python train.py --num_hidden_layers=11 --hidden_size=64 --head_dim=32 --norm="layernorm" --qk_norm=false --tie_word_embeddings=true --init_std_o=0.0763 --init_std_down=0.088 --lr_mult_up=1.32 --max_grad_norm=1.0 --decay_fraction=1.0 --max_seq_len=768 --dataset="wikipedia_en"
Each number is 500 + 40 x the weight over its row's rms, rounded and kept within 0 to 999. Layers, rows and columns count from 0. Numbers have three digits each. The size before them is the row's rms in percent of the matrix's.

# layer 3 MLP down (transposed), 256x64, rms 0.0884, rows 217-255, columns 0-63
107:486441516567495528509560456526518449507504437465481517427536546541460495511536496484506536550500517609573405531530539484467540491498506525553512522509505510487514454585511495524543559576536494
150:482474469509508575508462481508446480511504521480481400485505501576460512487485414507415476450510518531556525471546488521464562499435508515497503455434507463478397468536564441551469508502483531
116:537524487567440519530491459523510557510471504421460448442478491554425522455524494488509436467433532470536495550484495479587500496465521485556503484443545482501471534566492426500450553505429532
090:480457490560448609535424501482482477499544492493464532498573547545510505546522528538506488493550472614516401530430493496489482480576526445531527494460511486532512505518488436521515474479482482
086:499499440521463544538484462476492472500495573530476495539428558477562517446510522493452506524503554499449476439436554501526443537433448539592526522504476498538503525550558550465508496427563513
089:495572454460479553478567454503529515480530558529500511518496430493507525517487472458426529502502419595490474419576497509513504525434532488495499492452475485558508497525487465577434488454491569
102:497499527522541521523566584468484449525520499517524494499557478540486496470431551533528488447500591470533536497486488473485383476509507482519539515526579425546505587490506466491494586487460490
092:484516574554464536534532467542488505484475545568489515547478441429491509464517473530434580549506495574547487432479510494488535548532482543559568568551535479510448469538505469524469546444505511
113:460552532567431571524563494532491479465471539469435518494532474522501466512501494457486497494592471601527514487533472421499465483498502473439515476486538522496470533579560521522514505550547581
094:466427542518432454500449519457477519487476549509465503509516552446388500495528425509476466485528570409505481566485492483437542509485481536523495531473483454556521481420511432493470495495455518
084:453471543497500530513522476514481502504431453480492574468564524464449538517491521512618517495547522470513542560512487552491497535499463425543512479522537474527602512545470501517491471497611453
084:441471442523467538453482488547525542520516475540531458462496497526501489405523478507423571482420445560490489425532522524522455538476502544501536471414528475476475448536539513475476520463425463
090:506482507540481497540497490410403538558484501516481476600463423411542512542476519424516508557525518487521527492455499491509427536479464560503476517471470482487483558487417531540496522517532522
120:466471527468579475489463495451586513456511466499458568534434519492472490516530451515472437477447477486525473505502631480591528459454480547444510497453508480442556490520515484505487531531465508
068:543469479527552523520520504457548468461453534558515559546518581520425522469528514526424448558525529519480482400514475496550597443510476514525543480482481516498478497526521502574459553468471525
089:527500485528475541550510510535483495577494488459399536491473441536502479432541526523443501559548559543515519484469495555518472526512488466515486605473518464549535543556514523538561504508403530
093:526460498517465528505448460406521573512499573556502506500464506488469552502526412551515519556556506504581541502513541545471559471472494520570535558454480482429473491493520442516473547508507560
121:493405481499475530491551592505538394438448541555508459499417508481552426517481526498435520590537492450514449515460543491504479470461491489518544505527459516483482508519533515523536544498504526
086:536439505498459479494400464532526511377496449522511484510558468486453516523542434457503455487474495500477462493538506470478519560522501563435455471473485554535443521525578504525521417507465489
091:521545547469439497533489478405457499490471462498489513418565528423482447564512522522565451482571484473490519541514516455534501515566509485436449439455508461481559463553473536446507517485526484
104:493539476453457398541520532462431521597456510450477502516495441480492510424450562446514467542471499455561454435518532515482513447486492478503529549499488516449528550449512503440532490482554505
096:525521540511477503518496486427467477482501450475520549436519435553513491595449573523572504478511537534485498579448552479499457522547458468522509467486545525511614512507455486459539513536527450
117:500524429560595499496544520462528464420498538531503540413500512497493527509522577562536494507452501425510478503573532456481553500480518487499514472524530507437513455520515515486529570585557527
084:465596541522419506470488516502475535494544463551474486501543432441458545522501488479576504468582555558515510510511498457489399516522483445461502540455506547486531462534558514461520453519551496
110:483465443495397513522441497519502482463508581468463446529530553466577505523508494485528473596487499480489518494468531454537542498498499556519471459482529391500484488526508567466569461483535440
080:510518497442536391527503512489506468426431440530474486463517482486531496529454531448560477466480566463446548501572503593506574508513524490499533505507467574542539469466540459479449489532488511
089:499508496512456472474480567549514514495505514513470488484478543489471463534531540453600513503532501477494474527467602526532527416560500498518522436550474414508550463441465589450517551551531490
087:573582500516511455590555515508472468522596526469509478452466570470507465475473461524499475476443500460398491495414447475452531494462563504516516499468485513485481481496467471454543493536548504
094:471534471413484466558482483495518513546486459461584520446508537455542557484511555553541511563512509523537531520447466529492534505517474496547456535598443519526529456472535565444461503560488448
090:558557525459477439527513520432439491483544416425438524460582470466493468538498555452543484458478433473499460521483492518488508439537559448426437487504459498538483460500470496477500464519516480
093:528411496543541463539515523530498463547455562461555465535486526560478506501552432532444585514472455472489439412439471462478507530547507510516498494524503533527478589500550472551541488477522521
108:496480441518461565540527500472467464546457491424505453436510470457526405513501525496499509487463500477555469519400454478409518430501511528478490492477491471481497480493585463503478479511495394
125:518493401530494553523546450454512592547443509433569570444485440544526473476513528446456440532499481512445538544491473502517486517489477457524434501462493552478454480511550505461489485447538502
082:457518497449467537478514504504602520570515524527487459501478421519471500485619406463472535540455496520508448538492480444455472517459524540528469571481495481425486480466544490463451503526486526
110:441489496527539481492521564521517535474483483493574511587451559407515480523554435520490468495463513502502486481390480489491502484435460536550479540560486511454469505484576520533491521418517455
107:512509542512553536554512521574560508469584491605535513488517412465500515509527496493489493432587489485478557502476491509456598527500536489513440540498471487525481498497550548539502516456424510
090:477519453514510482529551491616488480442553489530504420600477437496534552498488512511457504571542567560483502494477511498535529597499488508522528505531439536550482553509554512477510490523522458
113:485466527414540552521472524447494485539514511447537469519522498562549502533500530591479521513439491529529541471502490541516487579487561522467501541504605494436479504583529550511537459433525515
108:474508545534525502452503501609495543555490569556479568525465454492461477526504474414416489501497536515479460491493482524513481457482439435525547550486475533463470578549509481567461470513524549
# layer 3 MLP up, 256x64, rms 0.0884, rows 218-255, columns 0-63
130:480566443517517529486547508468440452536501527459454483499470551553442519484458471511464460463601477515491541499553458477447505444484594502535480455453512476546483472493571415528503454501549498
122:548543513435465511518503453529420511541513418477413474522444523510406469522542471490406446468426481489509513480499486509469518485502492417565481446456521466502494469452496480534482489473460537
083:526517514559515505484530481469508633527566498500420452485482542507542443495568540501498463481514491470481554517459550414500472457449431488502466453531532460500477490496530565446521507539549458
088:573524493531463456541440465495586470456504510448460465450529511452451498467501564535517488496521418498485422460487507412509481471499551452556417513483478409473446532491478515482503493475499501
088:533489525485443491448563505435456506520514521471480475457549428487510466546535519526457462475507543440552534452580505500423500466508530519502494490588513407509549468527392501498537477503477522
092:496486458519468456474487475486466551404457504490439495472515472472510527488464422510495396501456473476544441551534565478513493505445518482425517481490490524376448463452547478498489479481517535
093:524516498497529539479559502492482491471482520484555509466489446519441503510525485459526461540580512406454527497543484473444483470538531463476410533487497455458519501565507505440619463489594502
126:496491471466528454453474463436494493442494490489435558452435466493461411479469424469490454480502481445466481479477496518402527492474476421575463507472452456502478494422490467453497497492460460
103:576515452481534565523593424512531542476468419522426496520481493504499492577567435515446468535487500488520477508539491486464576506496451512507499526558534565468531464436546502501491533502485545
089:568562525485537505495472524513598535501543533481553490560480478541482507528542463535457440510479465477460514485534531508467428525538533456480511545482522482469411396394517487520508536506495462
100:520489455467470528568481496539548532542577504551510502510496510526561467471548589487576512485532477496441578499484493524485524567604532505531488555527550549549461567534486476513519474529465464
088:481524507511453537468556472520490511577474525458506453436486600499447481517611499511410473483531539482517500523501547478486564422520488503512499453479518427485504460555522500439499475427481473
107:533451490467461509532531510567425526447481475457471500468516477490469475501457542514472406519486538430480503462441532480418438551513500469550480464477474459429518499460476531508408470515497580
121:481476477475484518468472447396445478466491434483482495454498509508513500483417504499453453488462430450472454498485465506514492449502437378456497475533457479478456467497472504479472451401474470
088:511395416529459450441504507430511517394500525545458462449472474559485528488528523578510515530517554529475477501501523476448486425469478526533513499564484515478474537533504540462494451487543461
105:454433516509477476438473515393485541486466483496494510435490451501530511514471484502499493486565420474543505476482460521439508475474436408535503490468506417514461507528417439499521448441507451
081:538419505506439412537480515499488497533526487452442421499545462511439430502538452444483468455470488453474523485526499452450515499530549457463472458497547486531441459481519383518509507534493478
103:529534487494520509477485463476496477556514478467484474542534483522484477483551506471490485343533497409430509511501456500510461534569491484490414464505475419473489485493451439549475526500544434
084:565509547467459492550491467412466503444454520502503529505593575491516482518511504516547455504570454487529544507514507498477623470486517476471496550535526444441459471559491480553478489528531446
106:469487458477489513557558507523528504477509513514552487492506533541459555488462510577551530463513498491552503468577491553451529526551581544559549522488563511508511515537528499541581508449581592
095:483519438554494481534504520526567468462466485512461518441525477530562560503581554465513479480471512475463537480504507499484499475421556483497614512503479519510401512551539417548448493463492475
109:505531490487547529463535488459593517476476494470454532448498504488480473484616498572430490504495456444509505500530529492435522570521508480597465496513497428442471561480502557515536530453511457
088:488524512497405543476496527506506536522542517504531497436496518461537460484563568454561530503536476447461502533489529388505450540523555504531504494515566386433492456511516506437532512507519483
109:507533468549527446428536518511464519509453473541517536476532501555412492509457471451457496456419493447524522440480539523505508531510457470513525565402505470481424434476518496502424497544499555
078:496505504500568454451518454476495447505402456479551530449545470493539458529452506416463498406471485431479488523527453550536516500467490470581446528532470509467436527500521451559468471482502497
100:467553461520531556476488400471495487558498521418494503487461468479553511544530485478439501506542388479503525559456554439457515532489544491480512482452491519448434511544538435534495518470554516
096:608452423485531510493513428467493496467492496467436465506554492528526485498474434476487484532523447513525436441540517529438591489438504498522457471471428518479472493493472465580483466532544468
075:434480395482510491465524485448502541466471493451412515496507534532412554468524553490470438416568522496516431511547466522541583509472503497496453447475470480449490483475482468507533482530520503
096:454451494539546575583549477506445482459523491447446514512584528573541509582518498471474471520481515512476525518463531535454555482475496529488563441502552423533509591467505479522492511458496499
097:554557554480563506556472468429473491539484445424458459494482488580526487500536473506457455469448465476571514490510535495427481462499504412496472452517500515542463534508495553522551461534582506
079:501461468486574508423491464454487505472465517474457476541489461519441491530536455465448418531475455519485503450490529470464501516466462456505493471469451403537392489502488409514425504479475498
116:496543477517507509519640603472546468476498537467451514472501524493476507476518537521577513515545517498446477562521500493500510498544536501572462500555555463540502523506527501433525473563561567
082:479555535530487482457507541505589505502565548513484506493486401456599453472540477526507531505544526457460505474531508432464529514453483569493471467480532501434498426454463498439501506573535484
099:530429447517530457521538560405424508430515571484490502534577478497512499479497494493558515442478476470442495495466529506502486436523485475529521562532579468530553485540531442580519489489509530
096:524523484511507491573520517510499490461435517503408513493457500568421454467532493538494522506512521509457536498503487440435567468470527457469424618482505542570473488454486524447545468531543490
088:499508500520514436549523476526467441498487546434482517378446512511491488496511557507538533457507489418477476545478512474414442530473539450488454560511515466531545494546457505483607482499519526
114:530487543523498445484423457540444524495534556464459456478459453459452492496476505501473507489597476422526455450532453498438464456496539486525477525512513425515446522488453417506519446500465429
096:469533544478494491486513537571450526552545515492493535501553509469504458506561466502435537392454503423464646525505518499529461516500553532489492489497587483466459478488539520513540502515514486